config = dict(
    n_layer=13,
    d_model=320,
    n_kv_head=10,
    norm_eps=1e-06,
    tie_embeddings=True,
    init_std_qkv=0.0211,
    init_std_o=0.0,
    beta1=0.95,
    schedule='wsd',
    decay_fraction=0.736,
    seq_len=1024,
    dataset='wikipedia_en',
)
Each number is 128 + 32 x the weight over its row's rms, rounded and kept within 0 to 255. Layers, rows and columns count from 0. Numbers have three digits each. The size before them is the row's rms in percent of the matrix's.

# layer 4 attention output (transposed), 320x320, rms 0.0377, rows 206-255, columns 256-319
078:164142101141126156121164124151089120122092060085137097132130099113119150131077209127090080084145129116179133129121108143098181144150138075197139112124128113121131166136132149234130095133175118
077:115124161142134136145116140149122134106161083090139065151101109119144123145083135151131110136114201091112106130121092117086101130103116108181156127088138065143120127179119110139116126138109081
083:160104123116121162175116112165133096149105132027125141120088081161167127144149173137077122120200167062098094076124138127112110093132086128166101144095098172115119111205189197150105126108121102
061:115169091109147164115146130153099091155122146087138042131115170120168142134108220147137135126138206138106139081153143143122145170135154127162194109151107091151107100093128115170134106137114088
072:153116104101108105098132080116127143114131186181115191121084145154065142124153108104109104137152099170119194153136114150156185134156160187101085155168107190115143100110118125084138136137096130
087:092134081136118145099139118145094121111155029133132030132150114093159132107066211117099095082116189093114142145147150148101145210113112058180149167137147068149139206157115150200156106119141127
089:200136101126135096129199065105137134119111180063094171126075110120151143107142105085157081137139163125120081095132182158136135070134095160156115196180110177082099126095102136221087124124092107
105:167143108118151088151211080110120157119117198091116138131118125100140155125068062121193100186099129156109093112149154120128161093115089149148145168139119106100100143078062096144082103154099097
082:169146123112126068159152073120142167123105255101108160109088106123127142143184072141150095160157145155094096104125150131161128077114120210098114152161126159077085076135096105141099121109116128
081:126125146141154145160134155131109141127092081103108113128171071115153147134060136147117101126137056110188062166101126120075140162122111078122143118114137090136185174143122167159124092112188167
112:140143116148119153115157099123102128143096047108122078134139115097158137133075245112103077068167180090105093106170132167102148150144119074159137170144131111128126141090133155232143117122137120
098:145140152119140119147178147127133124121129118042112072135158164119195167122078087143166161193071181134126105106112119115096125151100099047151210118087135088158115141128084097091104099159115099
083:117172118114119142079185114100076153097116088153135060121148117099125135119077159139113104099114122156150157153141109163110162196139165082132185151147144090104119166150073111175147100153153116
089:091185084145134115102099124120111144092152093147127077139132159132154125121138220102104133066077234124090170105178157124106136166160153142178129146180127114152118136117131092254137130147106108
084:228116128149145105164094079123158134141121164104135166120083136155142118143197136077080097106144172123078075066119154138130124063165078147222106143132125171110091088105175182181076119120143094
100:113150102102158081144219117086117170122128215095099136126129076110143133125101033128218140183097112121112095154132167117126113128097117174065117168134121125092134148122050087128091116134122139
076:100082142150103130148096164161150098137141115153134153127138136143115101142094114139129174166136056071125128157102086151122098137095095068162128096069149107164138146148163148016154149122152106
080:121133143118107147087176138136096103133173044123130098126153186132110132093088146139122199161100119128143185135100097148158165171074153072124166087102098153143119134105104074080168125118108113
124:245116018092176137094184085097140151116188163157128137144139143154138166113128122173112128142189082125119112118128115182145162162136145122185123144109152192148155148110098186126123134065100159
116:155156177111120125115187107140135166142155111154109097118169144117136146095111170140085079080139182110144107162149128111166044080128171114146140130143198113113080078091095069172110123156107127
113:145117168105151114114153184134101182158146082090114102142108163160220126110098135141119081162200187137123103150123149076112039071147144141094122102157153088129068081123101072183113136139121145
110:078080069169175115147108157157160119128168160205151042116157135173062162138109151097181155069089045131131142132057122160150206173120069150147128118121125132134159162112167083144132118127149118
120:144132078127135118097154071115169096150131157157158110116195080128104180112122168147093135119080139097117205138139134197171151167103121091095095133089180183132178209086122164109104137046153131
110:140117136129147091138154084111116150143153176127104164099127162107130158096083175114071062089162056154140072128153129101164082074148160109144155159129142124081147049069129133194115119163108144
117:166123104157153083109148091121128142192186173107151096131148136111177171073093166148045086132105103121103142133146128150162082099117156105123144166104170147104177122076104156149095141062131159
103:201132096100145140108101124108112109144106099066113180118078113160110133162135115159160134208147110157120125120113074155062195181121120149146093101105120172138105168172130230077121134089119136
123:213120118063115139114161091137129106125118123111134200083063131137059145114136173154134077096169115149148129156123128151114120092152151141131123114122205158091092077117135171160118135149100143
118:091155147162108112075127135106153137113172134124134150167217112105225149112144092164121120193067172088124159130160139126141121192091110072098091148121129123189126235090095112078127153069143131
119:104141179110119141170136119127116102111027093143121097107096093132060074190141119093144176078135143152144128127115136112099128109141133151107138085154104106109105116160151110163133129183128103
126:043130133184122130157068155119121122106111151136113118145158119114125088163141067080157192141095096131130131091137140111114183165123071114137148156133057106148169170147148116095160116159154102
126:129176217136098143074127146085122149125143123140111201172209116065226137102159105157125105193068206098124111146145119075139094163092145112089098151126115101172095128132101111043129136105106122
116:084100035175142083155075104099144086184133191191152031130151130140092138150121198122083181106082054117131194134119122176143157144116112105132150142071102145099219184101177157152107110086146146
101:191109132105143162113080166096132112127118085137122155170201154121113177143144160092155156147142182103110056141044073133043214179145080121092127114098101131120105114187151190059143109126133102
103:135096089116150112123099164177116135156177133065154127117046133150159137099109090175085126207113087121117163123162122174138134114134124134158153149127121175167162173118121147129108129074127163
105:067124185146135104162170127138132125150130111155172069098119099155082120127113150061099163061047082111127169108128182134205076067114127115104175130144150124092140109076130069204103122144153094
139:230124090092132150087187101135136134133178148152110131124100133154112192081141174190136079122141094109133086144085080174140159162124152132187087112111164181127094134139102179105124120081099159
114:009165199186140117132147185136138153116173139159149085134190109094216112120128088117122128137047179089141166154137159078169071118092125130079127126141118081181135186074127022142131136136126129
116:061124126148136095150165118120118133155102132102143094109033098210098075150122081105151177148042054158127168081141174150190140117110116119119167157158122137108164162088109110150110148112129109
117:135172184119109116103188079093128122133060079074163159114119066115134122122141099096133130136097232170116160120149180120151079118125127084022132131190173092098112128069090143145097173110128091
129:158130111129093157157051118135097089111065132146094126126115133115051106166164161106122156103186103152134077134125099113059191149145103115157139113112078124083115093200173147134146096198149103
123:116121108161151094118164129132138156148204157084136113126084129144175126088111076165127139176063076125112156095135145163182139133116141123155153177135130159151183195071122165124108145044130167
097:040140141152129119128199123160169128126198128219186112102175082113110135123162120102127146066015119087142204143131156155215093120087132101112122122086183163130155190060130069171123124096150107
114:117151109140133117132095154129105120159083084052157038124097097175172119115109113139103132191143213131112182153151160155114104084090104122031129093159135084146104159139113124166078166098161131
135:033092210144130113175084202169120105133047093109136098111106124155115101163097113085162141146099133124125112130113115096109129107152075152094131102148088105148108129170174055138149108209152097
080:168123110123108131089085148072096128111138123110094195191187144083171131093139077107124133217161128149077110087157130122095174173148083104107158193163075117136138107177108173019158130122139119
115:188134109104113172122207098116129115106115111194117144118097107147052142128176136125181124076128082122128081117062090174132192180132132135178083089124133183098099114161121190103121106099136119
093:085127147159143147132027190106120102133134152121134150166210140098181129112114115084121144190147198103106110106119115107095124137111072120105140149109065096189156139165124120083134134180140114
110:181117142105123165130053157126086151098077098068075200165124161112158122156108087144116112173250148189109058108127103057043118131168110163118114099177094095136083058222122154094160121174119151
101:089115133124124133151151084166160088146085129148152163079065085145032127147134129129164150111034074116160157117118102183163172147121128129174096125072161201123148173102146167104125121110122117
124:188151149086125127108149102118112095152106095118140093115131117143125156111126208132115092125131208113124137175115112145126081093111128122065089091119182116097073133134112139156098140108126109
# layer 4 attention value, 320x320, rms 0.0465, rows 207-255, columns 256-319
087:135142098097165067104156121149141121111129091145102146122121121150119133117120091104094142124112096162116156137194114177170109117146134122138126118105095088179150089149132148133124108162128215
084:149175130130110058106125190091126153163114125182144121150135124102133195118090102137141106140147094123154099171152122149122076179118102116147107158125113033189164113106113181102157117150215094
077:153158191146147074105137195113168110096102107159153125120143120145110180153101086119116102147112119106147117187163169112138172098184134087136130168100137133158142190130128086118180176170181136
079:117172127199150175154128152087062134126149121133138138080162115152137102110117169147148120123126126106116081132109202076132085119134123082106134115126138173092146147147108092150122137058195153
091:174128134101164159132121177115143092156087117097191110079109052121097087122138139167123187172122101137100124103168104171123135080088095152061112091147091124109109066128134175106121137144098163
090:098207099130102043135086074150178089122134131172088089177138138139105125143136107114144092109143142097127139134084066058127170173150183137163115126105142144176118134108134098118152132094123122
111:138172063142107016117109101122171090065163119134071116170170121190122117111177094080089077107156154076134109151091122087137123130189172113162150111097138138140082166138107059148118126092088211
092:118165098161122067109136109143131095110100126155061119181148145158140151106121072089124083098164122119130099172086081100122147152189176106184135132086124119211167174089129091141133087130131112
080:115053090092065207133121138130177160113127125109163145165106083080141100117125129148144204118099147172088167091114107194122097108048060164092096161135110153065119067122117175120105157156025110
112:144118134117141163109112185178200089125104135113149097075088063099103111113087140184153173148095104167112123121104112146084162146086064122146102128176049184082145137117102211127131161138128127
100:153118118109139037129143127110115120093134101159101126131137128199116082108120115094080131106165100114108149190211118176166128113157123133165134134090147053135152180131124081112171152102091195
091:109153117115172184148127119239133063195166167078160140051165098125136103115106174087150233112128126119114139153109154072151140084079076133075094104121129224116106153138155125157085074098078158
084:143056154112176182105130113199179078091061114111148072106062058138132138176158105194106141150140103105130137122136108186135165108130118109087150134097115135085122146119146158112150135147115121
085:089149129103077041085144095166145155106097108137085110177150145129136138146109077124178175115143146112145126180127073077133108170130214120144151131119117130146148153125081074132231095139148064
101:131211075152102078140072063162136054135118104161117163168115129149129101133163072081131076116216124123127149115102073089123139103109156119187132128109155114128100111137121130144049113120060186
085:122060165098146159178157158045084188148181117114172109141151121138118156122122132133109115169121105143125148103215180143148114127115102125079131144129102051102170092144125145137133128170161179
090:166128127159196086163084117093102118153066126134112126052151133158159132104097161134122125135126122078114127122146191136125111108195138108106111143162133155100081182135167085130074174112165187
117:097094195198144196167138168186102179073146133135114097104151104103111091112074209106169153103091146143144159118106153102099095161119135121080112157109118113127179095117101083128129174209178133
118:148082161113100082127127102160168149090089143095115109140158129143096129123131123111139150108114103135126129100080135148085177148082115109124099086167079163141119216132098144154141185110120089
100:122106152107054091097101118123123150083142113118160145091160115167110132157160119120095131113133128125153116091097112125159137167180145092144103131154121142155133208133138144148116184126136067
101:202060118141135131129113109126133157160129154101106117164127142165145149121089162121085147139138156041104125096166119122141086128123212108130167116156175147098154145112126059110160124106167200
121:093082124137163176134113123176093123060102123135135099134082102105110073113088187150166193081165136104118082109086148090094148113032142138156137127104095124110196071114125114127157090167108169
110:131136175120076183099116126134156153050129096119110119124111121141156096107133130103152117151083145164112126082112125126130117164119096128129130094158121127165098199144103125127142134114173129
113:130144160123069184054114147161103147030147101151105103111131104168152101110084165119166193061121137165117084109058143095130129188115076128110139095136082154140176091128129164120131132187165112
094:104100113137171115153129158126111121096111135188111129110164126094136104133066166117139114086124145138150148180122165116122086106137084110097130183102169107130126105104110101123134130116096134
126:101140149152133086204140169122151136102111112141113081175194124056115111117114090060110106141101137126130139107075123078138119172073129131156145128141107108148137167136098070126186145097096145
108:110087092117159154144165090137107141105113125150122146144068144138039119127170164127158138109191106112115153086095090166058152051037134138164138146114133092146177040095140137105117084155094187
106:107147096169130090146107153115137086201136135069134133128146156117151163156133100122123071198139130079135150166161151110188124118182125137160115154118134117089066168148117170115121141095084117
131:124143071097140172088152082101142076186154130111158160133042162129145147134167128152123117156128149102117138173207127146149130071170158145100148151123147113112118067115150134095095039105126158
121:089132075054047077113150116149150118126116116147103158148107124138051116132138101136134132068166119182131143130103115161044175040069056127138113101153123107132132095116153143119146139135073144
113:170123162179198219096109144170097115081138112124115102123062092128158126117069173090141109158156144107111065117171134121145101138102136145136161136114140137175170103128136145125112112172201126
100:089129109071113048137130152204141126123116129163102142153060093086131088153107147109091167126146142146123144182194094088160098085119175154102128162151124146146148108159111109137178079092116136
091:154145136207135176118107161081064137064143115145070117100174119120149100162115165153130179085128162145149085119112187149117136209123090121100157118128095100124160111109136122125119171165186082
096:173099070117117132114112112145134087132108122070106095109125141137206136142123149201109141188136140080134104078109100137167164179164186117165106069137112136099112161143151183119132108131121135
140:114096143150168119196125155151105165080125125133117117089199103080105110085085100084141132071112123132139166127114146088049100125093123146087113156106134132146162116120116083124147161156151121
101:202114108108081076104146086131121139166110102080134127136114165198052174142183160164104135168182127149138083058144137182137147082119135095168134100112145132110115120115111160128147133125124131
115:173105056165187169096091137098083119148173120122089104063116154147203122138110137156117087119141120084122146124131139116099128143165123134164126156104154103134124132109146152129071104139173134
114:112086045147072125083103136130138103088121147134135125114108154173135074129149145167134136162179094080128160110102083106107139096094132147230115146097099093105104132134135137136203079126060193
121:119192169143227124159168154112135033151096128108124140156109121086132153134137066096109098142097151120107152174181138124163104112100167135103124162169124150116127155129111078115142053035066173
129:121110087143135194111104119137095178112173123146097104053140122143189104104088186146152144079135147157133104125154161118060110157133130145108162126062144084165140088106148119109074129203228115
086:181087083090114153154136065111141129175067106066098102124135126166139146141141204173077127203178096074114090071124152102069166123124226143174126125147137152096160101104136132113157124161076165
108:163100120143183092066104151132078118084131145127150115144105143156126117132132142171127166103137119092134108092096134121171118139118104099212127154118092146103127132100100165142111113128117110
138:177156082098100063081125116029110067191138113107122139123103152118167195156148115168092145126135141114125093133162156132165134123176132120155145103167129143101088140128113174113092087003086133
077:076157109052111135114162093127156110096196171159096176108101164094144099144134146179166157037092133143126081182142071144074184145114098162120162132139095107152152069122138134119124079113116152
113:128088067134184118180124134142145110153118144088158147088139096090181118117138110166147128147124108088121176147148116112082109103109191147110103160101171109133142153136147043130138125122060152
087:114130153077089129068139084125163115083160108133163159213055179147107109166129159169148176127120127188127115193188111163169167130178093095126127097124121160088132068170098137132161107084121079
104:087150169083035118087167127067157139130158157172147158142151144106127123129148113123155127078045139173139140193114125178143122125217084099104110163144129148095102157141153105116121194062092065
093:139133087182183126175104142054104113132134119112106124088185133106202117111124137130148106145163130110103150112137192062075070075087103145108151173125135081124087123124117093110118101106114177
117:120094122124129037140106167173102109085106111137125100177128101130078106125112104143124168138161094110136118112105111121139134131092068148181134136151089180125146133128092169141167142128089134
# layer 4 attention query, 320x320, rms 0.0491, rows 224-281, columns 256-319
112:115112091154128164092062127111170077099128182111184080143142128115181115203144156137110149170082186169118207084147140131158085123165148126129125129186110127142156172165164156168134162108148160
119:040116186116089126123160132139167136099129076111167140117176146097070118140133111107123148077073092078128077169117124107129126133079177148148091121129079177079108166109081119090132122164108100
090:160107179140152120141222117100134148140100091048088111092143093198121157061120205101068099096169213116145130175131143113146091142125108090063136124178117127120126149117079114145158150154168136
106:206116134080123131110108083124146164146134133055107127115141115176181157101094132151090027145181193142101174153153128147092109130135120098129104177165132085165106100109123119151117149098170181
118:061157171111095122092233083105123099118091083093152125135136115161071187053096132104116164108137128083130133185130131156141105106111142111111110116141120208149158122099081108107190097102114116
116:152099113133113102117044141142163137105153170093123120177154165148156117216129131157126059159146182192100094110114124104105152158150094102099143168169108060088084154188138116168126174113135146
100:104123114112141151156054139148115128138141160157131115143076141108177113185180129150219115170115065210109129101135099153075183171159070146153145123125136089160127145196178132142124151126151151
080:127134135137084131108020184165120148084152099192132145196086142094088087166125090116179134131159088150111149117105086149082144116152094105177106139120131121222166087202148123113164125145111163
098:134113142135144136116159111113130146125140118094093135100177127156140169090090167089026126125132206077161117175126166077126074117125162104091154148145108131115128116080085109100138126132163146
107:135139114123116133096093142147135111132069145150162088203081128160133110191198136122187159160114142176130148071096110167119143117137122105148122112170116131150163107184146130145121146155115161
110:093108038148096124093133125109192075087107160129227065169117094145094142186185164169154163127071150120097157110093162182175141134155157165140139063165071183171152190166131129164081124121102143
092:085138163130121117133235096103137149135117125154151173125121149146121146085120166082027136090169095069166138154117136139148140118093183094105133101154105142087068134069091110082157138171130119
112:115120127128122118144164101118107164169146119133097183103131141092082126084079083101073122137191070064145081173148119106089145146088156154120140109099144109085093111089093083101175088144111107
104:142133129131140116086183120138066145108137112097136095133099139227174146194158210129077111108118113141154123150151138143147153131161080115069137107156138126105131147163140137139120175148131083
111:042155120099097144114179154112134118113124130198147156133062150134109180179141145107145203116046000100151101160118122188124177180138120144114192118123132169055123145169102118068175153114125078
093:077124146154136097106208105110178116154063136060138089122118104165139160141143157136031098125120153095152154153141160124166118136104174118099134086187092164085116182075067104130095156139117085
097:115126134124131114119216102117159113142097100076079122112148105181110164058087144110071102123147205095159136173156132111145087105101133099110117154137136141103129127056074127114162123129172139
103:199092087151197198145081112122101150182176180140124167122118110077183092112109110128128104125155069159123217072155096160088151125073182164137122126077176091152139083085181112161092081136126180
091:127142161125111118118236113146145111080086107098122097132183109192127166107151174124107114097089156091122082169113168116205098123153085098107129125148110162082100173118087169104092153097120083
093:137073093151079127084125095092171115127111148081165119118087084147134171167174221140152154131156183118132128122131159145126103119107119131112172082175102136127154168166130124163089157157142132
110:118169062090120118175191143134164097108112121221157139095127109116091168086155100100166169119109034104125113146095163150125137128145078218126163116087160158146104139128089162100147104089102092
099:103127082098105175140142122096124094159131131195134171150100167082197156148161097137184202151070095124136150091136145149078145164133129151159188189131139134152107154131127111090125131094151151
126:104161060143179144148236099095071089161072127149157119118077098110145162071098150116083146129185062072138187148177107211106144128105170173092091081111147172135129118091131141115116091100117119
090:087157051141179131164083144149144087085125163192195109145107129099151096214146145127148173130113060133103150112137103168099141114130154203152121079122128113142151138138164104128087123138132112
108:100192126135126087144123174134144120093130126210105153110127125143051162077135090081130173104126053088145128169048076155098123103133102175144133129080176144129108113052089108101163090113125081
103:125191138153111085128188168146143103067093087083060067099178115172074160059095112110081107118106194112141088132081142063187091102156086085110119164153132179112106141108080148111127169133124063
086:146098109103142178160045104151115169136198135139132180185145135060130091145110091128191133147161121164088106122127113123097140137119148163158143154090135103194171083175183147170106098139148200
117:096145101088118069070144145154173098051075110077132085148184130083117109117074108166130087162117196132102151167107117104166099127199086127163078139167122163201127134167106148176118155091153084
108:160126124169179165155062092116173149162134150092075090128120088159169102155162171148087072138195154120131147119158097137061151130136127130164145121140139070137081129101156060195092152188176185
106:090128182107097103118157153155136136054148100111081131105199124146072134084119140095121163110124170076125045206080160075160098120145098111102142155107120127065132130094091133105163110149123113
115:115102148126139153136166088108144149174138112089127172082148153093116144066097130112075131110143117079135138156175153077116112125087192113117130135111124139113132120057097102095139072148116168
099:185075090114123103066075125151139124069113129062130063184137104133147128163131154163140097159160228199092116109110102119154127104175099100110131150149113084157180102199159161187145141098144127
058:141150174097100163135085173126106137120130210085192163122139129095148165092157126159191142157156096115159167152175184125123136120141075072065172171116118112128115138200104153156106156080161147
065:115086138109109086154075125132128107193132075165123122113128086124118068108046130111120135109098145171092086125058112142132126123164154112169120130163119112131129115048147109190143113195147155
053:112101147153131126117141141113158151154158117056119176142121196114169148110097170116099168094161075108120142108141139152177116131182155124104078186169117160123113100162154125155147095073089039
058:136148116089128118108125097163122124155148117173173198126136165113137124180116083117153076188171101125093148109137181130099120114125138109151075115092124106146108094148117162055116134122130139
058:108153092102154108166108085128094096149111195172125194149144171099169130178121106138157145172155145112094138099132116139083122113153103169166122141163152084184076127170139141063154131101162141
063:135119140136147157129121130152105122120160105127180171138100134096182103113088094161215107130100136127126154096188152128106154111107100090150111168069182145137124140127160169072097178099144140
070:106116162121112125120084138107135124101140146131111070129119083151157101113114155106073152081117200116141134157124107140158102107137162108111153152176093138108144129087086111154155167145189170
057:128120109139167113158135132122141145147184128120175142106102105148197101111185094160142069126071160097125150128173174124134136142133120168133068161096174168157139110110160112071098132163159116
062:116112187150174137132079130133133112173164086195121087118085095162156025115128116134141078107096174084131153073119147153106136120061084149199082174071144108127121102063094105096170145212164178
060:120108148142095148088121170163142093140147116089167146084154179136230095139069178141136114089136108175144100100088162115131126096119096137086147162176120137120105118134119130133103092137141154
062:110095180178093124114065182118163143077097121048141093097128155158122090074108146196141133147143114176117141083177170123149091134166117081103087173156109209116053070133146161117123114104168110
054:180167142079125111203056121140114086155103181071181143152116142165236139149149146142189099169093124147155148092148150120049143123100112140147138167127112141124100109149094163094096167130154119
065:106143135124127105108174178113115133118146031129111162121135140104143158132096132098126099104117126186137091112174170114134131126124133091109055110094167139156098143140122115084102111106116128
059:123127144112135135092139100129124137102131140105126109109151159139139084123107145152148098119122188113056126130134106180148115114125125162147178202188087118146150087161109165076132138145119109
061:077100109165092118102135141133166131180168153113209166101171180078123106137105103157157136127155040167129164111079148157171107107111124098153104126136122064154113106181150158123139099157108078
066:093099148138139117116149175112158165130116074143098072119113061143083110142144114069112164115103141102192099185088158112167110128115135070083160104124114128091167148067110112222121090117139140
072:109179061107106117101196128141144112155133108127118205156123183060099173178119077127072183160187080134131081115071115127129169110152144099121117092134137117168112097155124139068123073117073074
067:115156111104167131122139127164107109169162128126172227127133163067148098163100123142155114177125072147095157106164137137108156132136099069147114151100175088135114110185143179099141140100116084
064:132099159113131108171090129117081149102111193076159119131116138143217166102162153149194087130100129089154183079144150099150103147089111166109182145126112128142170166146067152123116210139144184
073:139100178112145169136094137134140131133130167116099056146135108175149075125133159125130120114105164109094141133161093143091109125100126121126116164108125125094115157092116124167177179137191182
059:166128090150123062159124071140123117153069084158107164122137134119110104071107147100063119103149183126106075138113089115113140145157145129156082095152193124150117150084142105134167120147133131
062:126169121105150140149109077129094084125093159094135125121142133127127076128131147147112147144147150109040140164131113169107152141130104198141148191135119115152122099164140147064148136124113126
066:108150151090131172133161114128138108128095172088132129144117097157106100118116155112147099110129173081108174157163099128123131133127142182138176151163098140146124121169124152111140109144170153
070:108093177132188137157090169123123109073127073135116114146103055149125102144077131149152064108076184150135131098201112121067135158115120106166112147115165158106098159061144124149139185128149180
067:129118091086135160138132124166118115131138105124178180108117165091163095147128066145163134163116028175085142114151155110096158154111111110134122099095126118149147118167122163082115122132122110
063:155142151194167109123129146096092124102171160087178117184057088141136118075141128113115139134104096111115166122142103165159165128123128121112041131123123104061142122167147136128155138098129082
# layer 4 attention key, 320x320, rms 0.043, rows 224-280, columns 256-319
098:143106151135120118110150145138098114172198140108124130138122138122119127115131143118143143147146148123039162126151095135158123129121098234121139170110120109142124109166103130034136121103133089
103:105085107146124145130137144159101146134150112138100143101124106134130148105098117121116168092078121146255107105102202100113135140123137057153069104118124139079148114107144118168147096118132137
099:133132117113106138150150135118130154119122087104152147154142113096129165108156086110097156106124128129255116132139153123111098111121136121125092097120150144103098142102136127143136113110109138
127:163119146114166164088080098060137130178163141125255162126115069158150163112102127161138078115163140135057167152178107130128121134123143192121110094185133123126174137170153135073130119159116144
103:123149092156095165113152165137115121153139079121109127108110086133147134118093100134108151112068105096255117106131174124157137123118109093133101121143115170097139160086127130156116127095145144
105:155107131119126085128100090102106133108155165141142149161142111158073079119129183125136124116155159144019186141141131115100104094142158192166137141141139094144129094176156114077134117150126135
100:148142133138111078116114125118128130126100179132174129118126165129137109110140171134167107127149140088000154125121100129116134127114120174114164167163107139159155110166154152084135164150111107
091:148138152128128081104101100139130118127089175132108123119151106137123099140103116159120094139148159092021172148138138165129166139134126163109131194153096120106131143131142162016131135103114113
100:144120095138139162159139112115125128136152078107127166149134143105132144132151122094129123098130111160254119114120176118148108108131158097078117067110164123114147118078129099190121103130106132
097:143174126120102141092147149119131145131105175146140112143131103157109125130098143138147130104131118091036128109115112127153160137143090235148149197158095121107116102158138160023168122094094130
106:149150135132120167151189176167149129178149140116130116159080107143085112159104078076166157106152138150078181101142097144144132103150124199172125178119128155154161138069111161095124077078143125
093:144139104149127119138101148108092144094139097135129159124105121141116163113115077103131119127143092165255098121123172122116135090135116080100115106119145141132140122093106127215121130147096162
100:160101115132112124163111115116138122123122057145112125121110127114136163166111093144092104095140085130237105083137148099130153111114156052107129097114168107139112129091130115202071131154140112
104:141170107108102099119132179085127127072146108141197170134117101114076123105158131092180109142114142114177151100172104077159102096130098163116140086115093112189136129132144170204152134134107180
110:124110146160069097126082160147131137100194103141145124127078149146149105109159109078146139120148127146200106047133161095156132086089119125063174050103120141185152129089106164255157120125114129
101:154112098102090165126138149108123153117197087147139130136121118121103116097110122090141145088133105178248143094156156106136090097153098072118127117117134132116116129110125101188128085123140156
103:146146075114125183140161148141101143121163079128138153130136129103140135143136115128124116120098107152255111129145182096129099125138124082104112084109137154105114123099131116199107092116121147
101:102122136130150080119084070079137109135111143135131094131139177137118159118139123162115072125167089128009134155162102168134166110124133147106183154154139107139131138184138136092055156146135086
096:155137111107126153120138144152086142137154098134143158132125100132132101113121120071150185106105116136244114121133150090105107130150133088141087090091136153115159122102105110192153070128145152
097:171113114157152182165133188176132109111128100098139155152097057148101146169133088051143152105192138151218156130130093135174129125130106166126083146131103151158116106139133145097181065076121198
111:126132134127122167157140163137112113126109068094134146131080083113123157114162120141114129151153130093201121075141110103118134140120118069136090050127116128168152157022107081212109126113166150
095:187132119152136168098063116133103091140205123111124073090130138121165101104120150127101144147158103054037087133180117128166128104083122206076167111158098147203127121144108121102146127103126108
127:163152158100102161109175138102139128132111057124156103093079145125128127129122013142143070146138093089178131087169110121168163103148112132099187148141101130131164149073086119123017131132133092
093:129116159138099151105109081115118120125118165139141149116140192192116107126129133111141083125142131141020196113135108127121134132117138161160177208119124119156138151121125148042118165117132084
105:141095152138117159123126110122162140130075126129085128104126118132152119167106124137079115126093096145202125066067157108127167158125138000113112112111139138125167143147121110237127131150150143
097:128140104105124162118157134165102124122086103119076156133123113131088108099147129125131134163082120129245138109121164093107120131130136083160112106132120131092095150124130102188194083092122167
092:135149170142179104121098081141128092159098151124098123120145126130170132132129169150112119144124164103000135157142102142110161145148141188131120195159132132136123121152136146051132151133117116
116:139127136132095149103201126152082109158160102124134159157115108164149118093119137128159131155090169078029193082123134083112093139126151186161119149143132116123149128110125116071155096121138162
122:135098146094144106164086070080152146110102143147245186150183128137088147132146157118146000117180153142125200171130119130119118121110127140129132163150135138129125136155113120043139116138129179
099:106123122142117151158115166151104118137122077134116135152121090086144135130122128101125143111085120143254092129089167132097131154113120058143070091110142134122132143122137093198158099120118133
103:116118102140138115153097109134148094105149109129108113092129126098169173147125139148113147126125120143255090159150165141137158137139135073112118079081125160119127146117132100190085145117117105
095:125136142121119144124137126119132118151082167103157136123120124142104127135141137133143084125108158081003190123094127125133105127132162216137133161141104103119150138133137144022161099110111149
076:113182175103160094116018156150091098125167115139103111071116141130137163072148114162152142065189159135134128147110116120158153098209127131119173176098105103127115142137078177108081154157127102
079:135100134139127152139092167068098143189087087181127130121088115121097098121113094109125158095073094145113103050170184134078114139086155098165081085114162158124151077135114115142123123075150128
075:125146109089105143121093170120162145091150074130190160172099126094106085143095101132129064115146090178134121168201089133135140111161103129196132133146098159130139126147139090095134089102149135
074:098094157144209130120158090118098081121110208088082118128128061161129165099163128123032133118225146097094188129080118126150090078138087116033179112069096142101167168138124130096120143148077123
073:148060163089172130141115102101148154132130119094112133138133074173119125086130130131122089060174117124102153163136108178168103102121101113101156160098109105159144091096167118109103088161104124
081:119088102156155140174130177116141111132157229094098089116069086136127182134161177157085166147174167071107102101120125128126099129121116167049188082114085130122146143101089160155091131131072158
090:170146158086081129132133115148124159157122063112186140178154192146066070135113069106146106105066089140147085147165140115093109152115188108203119152106147140125091099163098075109167124141170142
079:146055117142134090157047155111140110145221173113121094184107129126090124170168160117150162154120131137157094126046167121141096110113154128168146107094126133109183122114127104133178116089131153
080:109069131144141181139081136116152127155151168116106123147068155095055131141142126073124201137085142124141133034066166111081149160096195148120111146097136143109167114167099089083168065113098137
071:138088072158154191134167176108107099179153172160117126084137158155165118160083133052102114098194105122115110117178157167125108148132152121118144088132128146153152128198076119122102092063105163
080:095164143111106102166006181126106113079138076132153130181112148052162102074118137106129103083127124169133088119107125113158156132134134089199102132165118121133168088119154127137143151087159108
070:124134167131164122117080078124133140144183133111098157071107119131083124082160109102095144063201160111149155152110160134146091126165151157090131161096126040125152129179179117092120120162102129
083:138101105142143183145210162129115059149122193120125107160133085119184156189089171160140136171098118100081093143124101168119113150108096154161162104170110135091132119144104109178084110093123119
078:184118120111165142158117086077125175129192078111151139120146127128080146114156139059131135059159115094168122164132147115124095117139152113116151123068149085160168078096161125075205105152127187
076:112128102153157128110176197118114097110145093148178143120097130075101180117102087152101106132147150145130125087163106156117146122160039152067133122221104118149109131104090131149138127063095112
077:169124103134065138131143139136131133141121089138166083159103196115101035146126088133177094160048064179156113125140139126053165156068124119173100132181106182138095163134084074160150121116185120
087:065114090147158131114221129099125111077091134119125135130170082146176194187088127164087096195125111160085186143133112163141138134182053135115119095174142151147113153102143164155070167123122128
080:101077109135177163143104126094139099116115170122101147115045060183184184141114155136081191080213118082116150069158148157131101091106074131063152097098104147140145148145134163106093148096127156
078:157224130111143095159082146197152146105203138124132105165147099106046123077173112107132057099183186117148097138148128149123132139164168149123148154095118078115136125136123092093133132129141134
092:114107154115115163144003118157152172157121160142108161143106186140113110126161089051143172031139121117136098108129142116084125146108169101101101131033155081161131119146152078101137117162139173
077:166159170106133154127159121097153144128129157145151144085151103161155109135102117147085087107119105150130148149193153099134121145086131159199060073102160164138108140127130119151093090127170153
088:152093095099186137143145102065121117166129133073102156142162111152146164096167150072099130069151154108153152144129148119148072099125149134093170147071165090094149093075143117093134078100063179
091:181133108089141083141100097074094132151146119100109169132120145133138130123146117080122106060177147124155166131137169135158107092082158102133157139082154118086172082119159124121173071143084151
081:152122125144120137162078078117131140184157125168095169100085175108141139114167134124176217081096130074123072091084133114076125129116130127149154190089134085093115120110149099081130106126113158
083:101059144156157117106118143111086087103128164121106101075092096156194196152103135130102170106240132044092137145088153163162130101102111086044143089096113153082150124101156144154110128145102165